From a checkpoint of a small transformer trained on Wikipedia.
Architecture: learned positions, no biases in attention or MLP.
Each number is 128 + 32 x the weight over its row's rms, rounded and kept within 0 to 255. Layers, rows and columns count from 0. Numbers have three digits each. The size before them is the row's rms in percent of the matrix's.

# o: layer 8 attention output (transposed), 320x320, rms 0.045, rows 255-290, columns 128-191
# q: layer 8 attention query, 320x320, rms 0.0667, rows 256-319, columns 128-191
# k: layer 8 attention key, 320x320, rms 0.0588, rows 256-319, columns 128-191
# v: layer 8 attention value, 320x320, rms 0.0479, rows 256-291, columns 128-191
o255 102:141137121096137142097129125096145117160111039137124046124196183163131092107144158088122068142136127132105094134172195161089146113086119127124117091112206101089160145081123097163180138116112152
q256 081:162111144104142126172123137122104087127093178089130102100073103143116120168181135161120121104158042110125147163120162145094211135099135121176131119110136081152103119087086143139147144144119133
k256 080:134142126111172178148090080168125148117199120101154132123113109085016148114165140145141157071146130150105145127112153060134169140119108122147082097202162149115114121089130147147108136166077168
q257 088:077087126156137151135120061170125122166167114154097150134059166099115091097155084182157106148113175123136115233114056165064182131106097125086118133122182175186113087090132137145178098132147134
k257 097:098062158145121181138141080143112152198188174134096113100113128091074120124172058090166180153140134147108090147182128146117126108120102157077095115159083107121141095109185108201096081127089189
q258 087:186173129163114094087092158103130093154105176162150143091149190151153148118108187154089059136103105108050158092160154093177133146096127120147184114151101101158099074107119093136143144143127098
k258 086:127133114154123143087127120087152124105180159162179133085140151124000120169163113141136136042127154112072124096072170088121134142118139148183111096110108083110093149075148155117110189135102144
q259 083:137134081209111104125085169119145108103085143157129152103111115107110087147111095129105162110114106102130149080124160117115094159087137112145123084116108163136071091091137182193107195117142050
k259 090:140145154185175209113140079067132080096124116151130115134128145119089098061142117090110188134085140130093100047121116096193129115144135160151066149136161130131098157083093134114077153164112072
q260 090:099115109135146156124223106103096139119136074062114222146191100161130140101114074119147149138151163127114121145142121125135113149112085128122122149173178190075157212154110150088093126074152110
k260 086:128149100115103148123117152111133107191063129118065154091144095131255164101107136159077131214121099140146146112119130131154102117097110136125101165150090146153171162132104091107137080152125151
q261 086:148240082079111133110188065151175147136117084131154131136084168145146108089137145130138131124118098163134075152190089097188110135121156145135044151119192157097117156109062101114142147152137071
k261 086:128121136067090094084101190108158116115099063151123154141149123181216104118095140136110104155132128111182103128131104162113121120155137137128178155119097141106147088145163116118177129112169101
q262 072:126124139187213084084110079074077090144167150135151121112106090125142141142167122161101124077137110116122132156107158146106158181106136144123145134125095071162106134083158148113134133154107172
k262 075:127132151139092168147141120165099151083166126137142129138113163105000173147135155122172163088126129104079148128104170096122178120113085129129135073116161087115090144132134162154107161130132132
q263 083:115078057132135142156133089151075128116159055105134157108120106189112158108152116149102121119130096096183065138169122172120128144098121128143125058127085104154109132116142124189123114131145171
k263 089:149112155144136122155113078154158144149168139107162127104128160082157133159137097137104142139131169095071146185082174102132161145122091176160142071116137184054134126161103124119147130148127164
q264 081:138128116170121115088149135110175117119109190118185156123186189159151209179154124093085142137080095128100108173081128068150073076178131148118174141147119028148087146194175115073105142109115167
k264 089:126193126134137077113171103101084147090099118100106111148152143161188131123135127164117109111073125117128126062113208112105134132159139132135160063139211120104091113143115164087095172115094064
q265 086:109148050122105133174097102144102116128150067141119155143099093159117133155079117112150154138188174150140103124084129108155099188118135120131156126197082083132134183109109155111100152075124121
k265 087:144122121146113148132072165104137144140069117146107115140086140123192136148095111165091140189157113098183121150117095178114119144124182239154151111076140185132135108144126147086167071155141101
q266 083:151138167160114120092166128129142131098078173135117104133151135078146153108108197109089101133115080172165135059167120089170088091132148108139103136109101065087115083059146142148103177110153124
k266 091:122182155153111156076111115087143149064072140176146129200125114133106134089116144102154127115095150122147108113146126101150157116169151094166096161111149103140100124077156173044123165121131084
q267 082:153174070144128115220205058096090138133110080113147125119082156153133151121111141082103117107078186171150163151109120117123133149118127080097135126120122192117144157164101085165081154126130057
k267 089:110107111136111143101124192134142113173111109078123165070160121106156069161110139184125108135136131166116119133099151122099093124105133146061198116092134118078170124112102099145143124153139100
q268 080:138096174139152100136121170116157115109131166133162094129088087133115103175024134082160147120100081096133073119116098135095142120143135154169086145102160129117106112149080141167131148159069086
k268 085:145092110078130152183132156173164098109164120107049123167113073138033162080182091122131121086141138120113126097109092150167151138102148121102074098184102136172157154133105147124077059112084143
q269 083:173125124105121202086090087094176090124104111116118137115173068116131192151126118114125165124182116105064098196103189176164060089141134136111151149177117139199139130189059096112074037163083179
k269 090:134151096139124145108109094175099139040113122133133113105183155150095146109145141109123187108140116120147119118102153110165111170123095082129127107158185112152114099175095137115119151121138066
q270 080:107162136098158165157145071130075110077124165185122138145152160063106130105143100159107166149167133154160136138080136100114140146113145127181143139140126097146116072105185134113155154086172113
k270 082:154163166132135099104136114118118143116070121170089126116125100109218125072120104163130161188122151152176142153167126128098123128101122166187092180160145146096106126077112142118137123139178126
q271 086:124133138135092168160115083122164140160077074186094132116072160098130131126094104160123100129148123166206195107069147132173157161126136114136102156121090163116151118156119126156144143100119121
k271 090:134162156166048105107137130096134096167105169122125101074125157136077147148070103134155157079192123074102179163115173132123112090146150132134208124138131112089108139150155129117087153186165129
q272 088:137142184119165153109153153220132108138148148201154085117139124153124161174120144157106130103132092147122145132089149130087145118154176163107065103145080109147088117112144081093152101129143153
k272 083:145151090148142158109125087161091186118161150206156098162084151133000137155150162129184144061109129111131126145138118093091161122130096068158106058126106096130137094127129140153157186180181128
q273 081:098143156121157115115117130184078089151099104167174121099137099136128136098114119186125095130164108118149136133143210163149177194096153142073131116151081168134143100130114108133153117112163123
k273 085:148108121147097138137164104132133134156186168122203127091124171127036141155136118135161142096118138098107130157115172096087151125093088081137147049148094074107128116069134117148148187141155163
q274 091:158103078115096078165184131143137130118116184140112104134149156066134115111173080132109128108142130143115168063157093126060129092155161115161142108190123099103165096160091136143078141186133096
k274 096:118177181101159067111164035114134145134105160139081137186158102147109180145124125139138119114104115217159098118143102108172143094105152155145069177156143119178135135093128125152111085149070147
q275 081:176149144139107164173101111117138153141165165150182086129126108151124158114129119180129128148128100114125146203129138129140100131127152122138129071108088121117128102137154115106140111149165085
k275 087:136126098173123102113122129172100162165170174142146139076130115136066125181176144093138136081144137105082132081127133135167123149122143075078130065095132125138123114109149149097101161113094150
q276 079:080086203163143109122130078143106069148070139100144130090093069149113176120178185183098106140130145083167138138133157169148156096129131154150118158103113147131105116106074132144119146091110143
k276 081:070152081165152189151113092131139114126179114111150114135121125094029161119148112151161163073128119142125095157076158114149127156150088089145084085183126120133099125062146147145109172155125123
q277 084:101099206126119111104143109130166115131106192144129114111124088102106149140097097164111111139169146107160145130098141168086145127149161106091136140135058150095102135100063149125099114153093125
k277 087:174129143155159124195137049151116136150132211151119109116134127097012189095125122159127190124205118200138122143138154121104102164128131097169105072128149119115136129078109162145076071153148110
q278 080:124110104142157074179089163171126122135134170163139108129097202112110163162176115146078080128129068171167122101115101068108142115096111134119112119128128059139122108119154103184146131128080122
k278 081:166102125169133124118140119075120085149213151092169138106116150129000126154182112138131153019172138166119098138134165070146149138142130143183106062140133119090104140119139179148094154134079127
q279 094:077123024206119177181128128140172155155103083148123146141186119112126165073094136092103126150116158131097147151086149147167081176139103110096090177179136116153158152138124124063128080089099130
k279 103:171120086144100151100069075121091118152138154073177159030140144196132138191104057093100134119170121119094115156115128095137133101150137148120095088118134139153122113131163128134067119169122103
q280 085:160164157137136077116162209146139084130117107148144096115115098088099081064102123174155111105189071145123162101077190143083168113148158143120160104080061183133127140135117158155132138155218111
k280 088:151136087117113191159126087123151164165129129145116096177101170095026126138091131142176151147121101142100139098100162147113118147114133077063077078171122115140152157148152154158123137194138154
q281 080:092097171108127131166163183098113138138115177080179098139103144180120099197065188198168073093100091181113175172149117157141138111084126118103183175075113107063133114157135112126167131136096112
k281 081:115099154147076139136157110138117137146156116157138133159108139104025122137155121160164093072148092121091182099065131127098148135155106085122162086049136140092162124160176130134117182158120141
q282 098:135138205120159118066123161123125165132102205122115068122154159103147116188122147091106129107087119174108105085154121126142116070175160131090105164125136106100154100200166110089118122141129076
k282 098:141128118138128106121131086123125125103120132135138125166170126163012139136097149072104123034084127137114126120135138124149114123108156054136141129130150131133124132148131165072112164131124100
q283 080:199198138160130142097096127156115102145107120152125096107131136156151149176132150096091118134117048120101126125175204158176090112156175138141077128156126096137148144156087107071093092142113126
k283 082:143123067154122126133116130145104190074180122127173134151140166168036122185121140123098085017099128104125120118159142092132121123149134115160164098153128098130101091127147139108165206163124065
q284 094:145122171087140077101145166109126127121118148125170080112145101137119129209146114135159111097086145158048134080151145116146139145126154140134185154108131095115166129124146121107129115152074155
k284 092:122118147144113118167140134131108111107116138091102151158135112104030127125126151143133092078128120121120160086071137086103142103145109124152144133138189092130150176121130149120111123119127132
q285 092:132183159151137113073084144114131114147114215162130129129165081139120105169126119140110125130101086156128164137152121133133137127123159157090130155104126088157180120140127137098136085168079166
k285 089:120128117147087112154123156148090120073144118144126116182158122141009179156178172136146146078147093135121122093160139109121127158144107097137142126116138071134132081139176150121113169162116167
q286 083:131116147126139150131112141090143100131101226122165084122136108207117107198130157152165104128100077154118121086152116128171123110123159162128138113166080074159179151148106158079117101162094117
k286 084:154139114123110148153125073108104140132155121142130123128112164137009156131132131112118146036118135119120170134118150144124114111133141071152125094122182123132107136130166148107114173143107123
q287 090:102152134144139186142163129177153162122166094075095171153099078112121142147117032077084162120150183131088097176095078091147123115127140157146137145198168175079171187171155137114106120118152130
k287 087:097127155123136092143114174133115128172093139109077145129109085123204109127107111124068093173160120137198152194144066101119125119082164105089145197119148173119150136213116127093178064158110144
v256 096:070083105116165113110131140081117133111101144109104116126078105139135142120185057146185138115124113139147155164095104156155146084155171134141108113166132095095136111135135098106159142158134142
o256 111:111148091155093114149088130081164151186084109095147111101105103145142115133080152089109162091135103088115111170128050136134092129153128121102104146109069057147143132154147184147123072077128172
v257 098:137088157136096125146139147108114129130137103140116107148081187164139129121092104122110103149163135073130096095174137181142082098094109138161082125126146126079128192115122133106114179113096194
o257 087:116190130145153157064091115178126128202154156077132101025211138130100134102107182109128092083085107148104118132138096101124093108114099125109081131067104147091144104104168086126153108082115109
v258 101:108155164167164107169140105086119128124084169178071157154146117203121211126125062144118146121135108112156111121137115023103127030081154143122152105100155107073148105139116121121110145105125117
o258 089:129145143136144178094106069091156150255134139078106106026138135126146115096126112148079076085108099086097136165086161107137100140086111113121114121092167057155138071225163095071164083145100156
v259 105:141123122160155131144129142174131156135156143044150177120156133176121104158132092079168088124133133127103105153167097141155141151117093123128203108146136111166160123087144097151146140101124130
o259 097:137112149130113111097078105073113142085104107142148099208037144109190085135100132095153109152233162148148130148145141117104156148136219115175132109130096062156124121198142146142111153123138109
v260 104:100064153139159134154164143101092102110115080128102129123073120174109121118116124122081122120147116137163027174165052067089153170153197155120172113098071198120126138097180133079153137081080132
o260 104:148137078119102102103084180150151133178112118111150151063187146133098150040179130168131098121147151145115102163144183122095094115122136140063095073141113112112131104137186073113109073147090092
v261 105:126118096079182124147166164071139118152135127126135140127093106087111128131132066166142127140127118130091110103119165131123064154111101155157099155118108148135142233123120133128064107165092115
o261 097:118116116124114122113126156177150158000115197136088111255151173079148135081116118116090085166070124133147140134145103141149151068095114141116133143168095132120182129104180184156156167107126129
v262 097:177151173108113173121091163059166103117126079153120130140056155113122119111131145108103159138156166110068114162159132171188176118218167137137124167118129147108055135196112097154147159045108175
o262 101:160150170118126169134110093186122078255123125090099194084186075090101103083108170114169140073123075073125113126147099181136099136156157152139094133153132118084063179139124124152111116112082110
v263 105:099134176109090134181155188107116114107132095133101097133076188145106124087097113138118133127116117142144074128111100072106087110092134143118087141108144130146108165104127165093049118112102123
o263 100:152130123137140132079137126142078087224136144149113122016201110110099141125134103129180108144127140126146098110139114120156088144180104142144083086129118165154149084039202102128149087132055114
v264 100:182161073116106121177077079116155133106126141069130139148114097110131169145124162080099152120098133152123132112121089145084149154113081123138080142172124056161112125138201134126123140141121133
o264 096:116124123184124176158189117130153135184154121143091076006074086083108092150149155127122181114156144135118113081067110104150156141150132141124132154145159095057099201171135105132213109177127168
v265 107:000071115148172133093201114139135125130096142093123089116106155174146148124134141122079134129112159099163221122122168119122095131109119124159125129103152159102151159121143096073094135119117086
o265 117:067143133066146155053115126103121164177109116100174097076103158175172152109101131170053053157119059165167121130111098107156101135078118086058127107107106148157160111119127135144106123072197099
v266 102:135138089175144115151051106061132139146096107048123125118069164097129149096100125123139148135143148168085087161158104160169123144156084121121157170134154104080110105143167153115079149099176120
o266 109:141188086137130167095102152158096200149213103103148150168214136110107134133143091087182074060087143135097104192097147156113104115179129170112059102111089162118106101144099114150131159119148097
v267 103:092146088163169107116140087011134141106099218173132108123142077063111143112197153220130152132115137177203121126051109074136119161151120126113149109132120082122159116125130170120121154073160075
o267 088:102125111092131151118157193104158141243090113172123093000105151149122170128109075142128094067148136117134122123146176106139140096158109127109120103107046130144144161169132082125091054162128107
v268 117:158107124138128154134142136183102140126126124134123123156116128085140120122097093072193137130135114124131110144164104163134133196141196126124136144164178110152161154159116121094169130122166107
o268 091:113114083121113144165146128129132118255145133106150138000169122144130125142144109070102179143156149137077131111092180114126145140116158066173124123140162082110107140132097083135095080127139134
v269 093:139177171104100120183088161038170113116141136123112165130142136149132109109096139117109123133156131122153152114178101109141098047129108143126127145095174114146096181131102154097085129101123172
o269 109:115137176169121174041167094139113135127133112112144141116175139067142061101100139152154072091178155081085142116151116127186161140158165117156141162119109111139161135127166180093122105134110103
v270 094:106166075167154092143089151138208157130162141066130169137115122117104197188133152097143152101101160149144105162155115138104080147088103118123146114175056089112158137126083143126097098159133151
o270 101:156142090132132131173150117149134167190164077139121112021054176093171099120129121137098087158114124147174129184147161104152174125155106133165116154089133186116099134130180147179180154125176176
v271 103:126131079112119154128078112056128160129139137152145086139111074165127159139073173129003157135088152171090099118127086173120181091213091109167100153153106098085125098137125143099081095156134101
o271 109:093151103177156169150147138115118116135132103123115118091157138130140157147160181080135191199168137093178109155106095131150114161095093122148078143137128164097079189152112144162162097146161136
v272 107:136102133122110151103070151042142105107125082127120107136115108144127118114152175105159111128177114129140178142124063165198170127143147141128146184089103147157123147168108124078119116104123129
o272 106:134135126166148126165119130191100105194124114105154150072155100076090107129127156108147201140126105094100114115156112166112146129138123112081071126110151141135108117080136127141084079158115114
v273 109:148079185165123102116152154095137142139110141156127137144138159144141156147149131118192124113136161126180145135075119154093074116089133142141128131073167154015115187160125138151116136156112119
o273 119:111205086095102098053141137160148140129194185153152125129138126041136111099130147105138104131095121069099177131103150113153117077163101116126105174106118100078144152096211113103114138085161185
v274 096:115110062142118132131097106158105124131117116075085066140100134143122056135131170109093112137140126130149122127196121151088172123120126120121164157158113094183166131133050132128169120114128113
o274 102:091152135158138149177135128165151139083108070152139116200081124123172108151065168106131119126135140101189180114132092099163147139074153125165126119099156149178134186118131100143109199159143145
v275 102:118116108149140105171117098126165164106141113161148179115130180056124113166106089099115138153133129101139096090174200104139118163158110140137113119146141144096141181137101120190139159189120231
o275 112:146169170097127092084132150170156111119161138157131123116148123196147137098130170140186111141111161125094108053141156113111146116124139132149217104078072118101103165093080127168100104051161109
v276 107:195147150110102120127122127184150131121145088056120140126156143202128056138122105119135131150140126087102119118136100177093097150110107132040119106172081168166131183103165133149163141132164172
o276 117:130097095194118031146118072081119120109174079096121143165091113091150126117118124128129175158157150131136155139062140114096118113104130194185095159140140116109069095100187193123140201175127124
v277 098:231145188143095107098084172132142133111153112173123122100183092152101133130154107121175147101082123174124105170059117115163110155103148095142079149077099106130138084158098153158094121107131194
o277 087:157141095102072088115152151126137113017168102145126139247112155083145096143159162078170186123170122043141150145162108201097179116156122131167102130135142148141151181108125136091135099180142155
v278 097:135148124162100111126135168167137149139132117118112084140152137141128203108084110095124150123113106148109175141050130136162064166069097115108150145173095119113116184081186120167078122105124102
o278 105:117148069135167074128120086146140158083164063148130150097075151170068152118149074101147124144124094083152090189138112153066171111112124114164102124137187176127118128133169119130114133171193150
v279 106:101094117125091104088063120095114162135125138070115062146112120173136200123114144087138134118147134154101183118141072079093163118106097112085146149110154058187096095089183105075069111132139119
o279 111:119150174167212135131102089136070116086159129108138086140084119124101077176121144101102137122109108115144071111148090123113134158168131119128071116146163120106149088194150105116146112199122134
v280 104:097040122103160143092125106115110126117128127123125121147084104086137130124172147196150114115128083119129032140073076119077145138127077154160143091093126109152143099094192106126122126033120096
o280 107:126087182098125096148092163139111134161149139142103089117104145114087113109117108153128095101194168143121105204103154100152095094088119112003102134165115175141136040194192111124143168151090094
v281 111:133096176110137113110167087123128119124156088083162114130082138148134063129120147145132140116079129131145149173110171081074123190127078114128143084126097134167101141130169146150080113095082113
o281 116:132134172112138088181111129139117124115163131141116128119049112112112139088129114194123109071143133173224111087164100208122172145123090130123178119178094242118162133083201125179120154143166142
v282 102:095137144143166108146153163158065100143124185146122107122141045154119114117148115125153143140159089138127158170147072076087104096149101121100124103147148159118138090139056100109168134102123140
o282 102:123078121149113167136118079105171123054074133155152147211102096133148116101040164131064179103082094090091183101171109087169104167122172129175142151123147076189124119134132103050093206135119124
v283 101:043175090156111121175089102107143168132136131090119157143107153116117116109113124124115126111116181094167189137172102118073096098123108153056164097160156115083145164125090108119107126095106060
o283 103:120149145140088175093096071136119158242094111120112114083146110103169087098140097193131082100146100163044152133132150130149128126098095125091142209097113146096092125148164120116111132137134129
v284 101:122117120156121138140098146142068131118094111122103107138144133143140092109101111161140103102099100123114163138100178104132138135172113098111155139087122123140132072101138135127096115141089105
o284 109:103164120156093109144122140097129126134148131144112153101112135116097073121112133174131110109135110105125204131129128162129158128049122099152177136162153125172180128093092120115124104172171135
v285 099:176033087108114152105111138144144129114108097201123159125126046178110117155146109196126130138102079128148096167066114135162134079148167136083092158122108183125134137112120114144160139103124090
o285 109:103114121211123106105172137150141115101110177123139112123120094148157136143146185117110131178139197131092162175128137151104073155110100115106121081165102088180123107170084137111063102128155126
v286 103:146095083138121157154187166171168151147088076108139135140062127136121099174084078130132138139118110133096048111133119182132103165060086149136093140133125149101086122126116137149176122120178137
o286 104:142073130109132120121141083203106124184182137132120145064108101076103134132144084079102079129053159124162125162112155131108140071128140135207113106217184167135081130093134132168110187170117086
v287 094:156169166166133084085172134115129099110090141148103127133159125133117154142161083082186111155109097122153089138116137123162065139100147163106124188114096128129142146085084152156092132145100191
o287 092:143104075073093103074189133171163133029178151104198117192103113125112112135130116153137156137107120059110151076160130179115159114154093146181092078141130104188165147156161120074101109155165167
q288 100:105101144169126038126161152116147144110104170114114162144135142182122107065136112154071129113202068222200094140095153156128137148196090125168121144114142077087050109136158132106082153153185138
k288 095:123124124150134022134159068144138122126066153092118101088154134139223108084153130165139140191147089179150160116099161120120162112139118186147134180089152089140065163146135122114068100148169137
q289 097:169120146128105109077119163107154150122120134174093163133083128125147126163160134077085140152144100120155135123183123089102122152099115161225103172101136125151127105143148159122151139142080178
k289 095:114135101101097134098101152132140085123116127148158163166109136083245147135142119127121117174104112134143114125149157109121168098150114197176101161151134106112051156117128092108115132135099146
q290 094:160170133110141034142139133108117115126136111094122163104135135090116139130131088139092154153195047139145117102121135143142072199142141148090124146085157126082167126154100126145183139104105114
k290 102:214119155115145108112145081118091152183148158090068138102129155117112096114146109158125126174192134132071150123154154109145129153087133146064162073027153135094174141191109123125137086166105157
q291 094:127152123151143123126160114178184157126126119115128100130124097096120070098158123155042166120086156137137127152176153108130117161090157165092125098165113150103142141151060114152138122136120153
k291 099:123162158124122110151102156195135099142146109138039138167110115089121069073111075159090161164142115155153135130159170146146134166127127189113134116121135188159185161189086117154120064114117141
q292 105:186164154122160142160105184121077110150072194083143157096085103088102100145092104128128126114153116137087165080084140130130143091125107127160089140157083093123100140160121143153131138167090122
k292 096:141146131152156164164139137143115139099125164088087123098144143145005099124119111138151102039146127109123151107139158098148130148144080118132087118141106108117114119125112147134124173123132133
q293 098:128103174174138095170127156148216118165083146071106160123157146217108150135092159163083089139197107116179124090049045141130164166098116114160136140122118127145039144195088116121134119163175126
k293 096:141132134164150139173134091127164127136143203067116125187107122160058134153157171114119109073217173170181134148070082099144125172107087084207156092125059136100090124144104139099111138160210159
q294 090:114141150142153132061132153138153111120118189154138132126063096056106118125171076106092140121135142074158127147136131152149137101109148143164098158106135107153108111191142126086164108115108157
k294 098:089138133123158130061090157189167104081150168158137077068096142110081146156146090130105195148097133085098094095137189113117145108169139100170072161131139144173086105155131110098134119130117152
q295 094:150111076059112150076104142124112064140124139169140124108090130115146148135136103169170125094158167111103188139102141116090087090116159146108147147134105105145097121053124142164157118151155103
k295 095:124158133085079184058080164130137117158150099124152106092160089123045125159122147154097132026111147114144110110114136121145102108139140073159126124084124139109094135110127147119107134188114093
q296 095:132105177066071139158138144082123188141117119154079143176126210163135126101111122146144083146073096129118110128141069151168114162113122121118151134205169138115156119097131118094111153172079151
k296 103:110130150099120082143121168117120155220133116146090123187086103123186070127142078171139073140115130104097128145131071156097113128156128146101138171136148145089196102124173121120133098172117138
q297 097:176161128108106110099122116138121159090191096161173131136159145150143102086117125134108107140153092117096073152139144117180071082100133105114156121145190148043074140143138118051146149122078096
k297 095:131166123092099070100108123136134131071148098109226150117115153121253126124123094125096108166129076144093087118097191125091121101126141133099133148146192105079031135126141113137175161122108085
q298 098:144153156124149067133092092142101114114117197176115131100113144082132136138200127075172106138144119127090146146158109102087107124190099148134094091111145089129149085066194135095096117146145114
k298 104:145128158137196074066118066154079163094097149145091105054157134150167112108169131084157118127143095116126104083151118132170120118153113192148120151141142089153140139089105131114096154088099109
q299 104:108110092158150129078094119127141102134137108154082146161139142160135170101074104093132134126140105149099129111156066089160162135031124184166090189146177074120149155141106141144142127177156163
k299 097:134098130174127088134109102139111054146129165113076135181137142116239141099102112118137149221162097160088145145134060145109137091092080231103114152168136130100123138151155108077148139166127169
q300 094:063099120164128175176106084105128185104151110142128138159125148170135074169120159087103146162082112141124105100134120106133133136125129074145098067061126098127136141145108122164174169110100131
k300 091:110117079144106176212081078127130152090123047106131110110089127092162092080104119185083122204130113132141110090088140046151148124163153165132110121135160097151147130140075101161147142092056110
q301 097:125130081152099151125123135126099113153080153090117094127121105073131109149142151093160132136052151141098146123103124185103135083140103160103115144183085122132133101116107105063101143120121078
k301 101:161112084164158173157086119106124144101071160089113104054189134154040131147116155124120091030076148093116122099096124102143104128153113102098091136141129118156158099071107139119090178104122100
q302 099:130178125152131143202139128127117142119105085143090108150098121073140128081201102118177144153119104099061111144141123131120112189134134161146122142117128116189119099147118141153121139121091109
k302 101:158123138153119173196106112125124161118051088129095095200153154084170083147151087110142142219112135113073098096112137133108124164166169146134084118145105147161137106129110115138122142062073125
q303 089:085140159141134129125142101081128154118125173129148147148122095181145120086049123120121139082109126140100078170151142195150132109146155071139155137104116156114049101139130146124169117081085147
k303 097:142120180115092168111154095066151114106124137085138160094123137114123139171104162154111115120108168114118184103135141130172126136152138092107120150134106126131014143070118095113176177076134122
q304 093:173057111059104153067168129115144133114122101159126115136096127136148125162123121164074114109134149121102101119181157168113098126154166108172172156164149151180064149101089140076143130155166101
k304 099:135166131061077123124153230090181166113111107203146138137117111146220180109116135131121097089103099128140135075106167122089119130157155090171106135141145126126007116054128122079092142103137117
q305 089:134165107111095096113133113092202091156105087092154144112122104136140057105081168136132105128071094129118168104133099138158099149072196113124137110166112154160163122049055151169134102187109107
k305 092:152124110125105178100115093113112128172158151116101136089159103139060099133113155103152084024123146087120163149147093153162093128128158057114149121137112134100164115014122133152145128150135167
q306 091:077105195163153155101118180229068127153136141174093103136098072185104124100170110095169125115100130067127152172113072207099134119072097125160134125100130104144085144133129171087134103126143139
k306 097:105125147207165152132130112167117126128160120111104126147095108101058127163155139087154151162152122115121125106108099146078121114144116109129117128124095175167106112112135134120131148139094132
q307 092:112084196125179074149145160067130132179091079150214100103123104138130171105095133135149099108139148092070166084156160135119100148122190119133100122120096108153141150165132181112195105173099117
k307 093:166135143145114135083143094116116147186182107127097154111152133100059130175130105133171131011128182129062135093135127141182132144095112026127147073097084149143196136136114124122138053167139122
q308 089:129216183138100098076132125190141082155108140156148096115096116090108075148110149105142149126191150076115080139146132166131123095184130101130099103140113075166111085098118137085183093107151130
k308 092:146167144161163147093090126136146160074134164101158141043130158123019106118115120075159144086176102088146109118130136135167120146151153050163117088094114123115132124084111144160159163123130135
q309 114:096139133140144176184168111139103125154124147121150121120115113075125117162173149075129111129060218062098142191151211098079156108152166113099155167109132110058192141140171137096157092124121075
k309 096:128126169096132155158136146139115155137158122136161116110106146125026145141166133101118128003053186133125105151100152097145109116121145033126124122120118162111187106138125123118134135144103118
q310 103:207088117063111077132170115120116126130128133158098139157124132069126154147108102123206100133097130141099102076088077089158142129117176127118127151131157138126158144034167145089130126154146132
k310 102:123111099088135027146138137117139136130059162115080120204113118113167177103135117090072073156103098130139098107119061123150145114188150120157090196163140096095129117103129146087150121156125108
q311 097:099139158190192068182108155119139162111111185103075128142107098213119201137117144080082134130155108101124111139153090141115111113142096108151139111080143201107125117156145167125141127084089161
k311 097:108127140139140087164124046137093104065117199091146124200081095118171141144128154056118158246171108096134121163088128136109142097138123174119175180099140137124086129133105160111121145116117122
q312 093:150140165087115100100147202185163111122093127126120146124131120152130152123096095166059132120197097140131125053138121112136092124153135147186155144130122157070085182149096100128116115154181108
k312 090:152132105081175093096181173191168156149156161144106131079140117136105162113107090178122121049169063202140108100140145144154151197131141113181121119094126152144079143106075132130084080138172089
q313 109:162170122170169112151181129143097101085134101182102129158088124092139138124090113190084174118105155141087137105176092080064125106100119153143110149146148128139150133094133148156106139103103167
k313 098:097149139146121146109138161126132073133104107148137151117099127090227111128149108134144153239106087119109151132145146148128152120102156216140093159124123161116124155137113106138167121112092112
q314 092:085130149121151103138109171096164133114134186144106161139127087161104118096131190137100173135133088112125157120128182110139125093142135068187147112024099200123067144163074177172111112103115117
k314 098:108137113093077136149112142171102063108152157127143149117065120087208139141160158092157167179120135158122113109100146128131136125114146113176154123100069155129053130105051114168135094102087121
q315 100:117146132130159119110173160099108113128105107137179103111095151093118096132095125143117156138146126142102122082149123109127126124153193131146114128138140127134133151029124143150097135074149142
k315 100:145099122161185122102190054106108113115091132075184147039134068145153121103118140097120146143158150039121138115175129168134150088119141200132137162120134114105122117084094179152101106104109172
q316 092:147108136140118126093147156089081125143090079165140138113105120140143125112170109152154130140114084111132089107091157151134115109058174160107129116141106049096121176130171129149142153123156108
k316 093:125111133137106165112116120131100156097156123147118100101141125124019139151143118127139116086099146131111108114132142123151118111116144106123100107105159138137127151122121111132137149143098147
q317 105:106135149133142050093101118158170094150113129159168139100125137108107142133155101117107078128136090142045118102167062141144166122073148189114122093141091164175146129109086102207126116092067155
k317 094:149149170159131113089127029146164182119171179158124102051166108117015139171173094096169118076141115117128174150148103127157123157111107150119103098145123133145166136054136126123092124111117169
q318 105:139123107160146172115130107120168130116106148171082165147160198168130171140101128121055129133121147110132165082129163127140101102155097152110064143099162118149135088149114162110136137091097160
k318 098:113117108143133131132136134143129073110102123117135134099152145147238163158107098161115152211103099120114107141121121128106131099108093168090113164103150096125125116158144128130133101134134102
q319 100:059137075160137108050159163151126077146099118133134138110105066158114164167113175156161120106151060122145143121130083098087085141097122156155136114116105099112108091065096142116153118118126098
k319 100:127162132175105152083148051164120116052121130167140138128112081131053162163106182105192191089166082080137093128126110123070098111066152125137131097088158148102104113065118168152135136144085131
v288 098:143119073135116110194064091130160119142120155141093141147178159158118168129184186101121127135109164100086161118163145064169210122145089123124112141140141081151155136140136119078109130119126131
o288 101:080156135108121124063176167097150153057101120144118094106135109126093100107141087141159158089167053161124101089073168154094069142047160131174110107127094156137084139100095157191161164114097145
v289 100:171122131149059154205135159049134129114124194121109117138107062193107157096157188095068140114133138152123137088182084127175156103146131164109124139089184154180109169092112114098063127092139127
o289 103:168124148076131134098103093140147137147135085100182132153142241068146067119131103187093155107096141152134104120092166062101153113035138139123118054143110122101149109189134096150217147169137119
v290 103:103100113077200193111138121168151147138089143122071078127196167109132143146116173084162143160122096090109159104211156118125091167160093109095167160172130120153117139136135105153105151100155129
o290 105:136155155140094095093129094134145169167148140082219178057129134153117131154157172139100103068121109144131110148098191144127143135144140171153164138116156146129112151131129057147179129146110118
v291 100:160162138071131144107157139140148107137151122163119118101098092141119112141113138168119107130157101176078113095116090129168101132107116174112124061112184114139124158098081100102103134166140138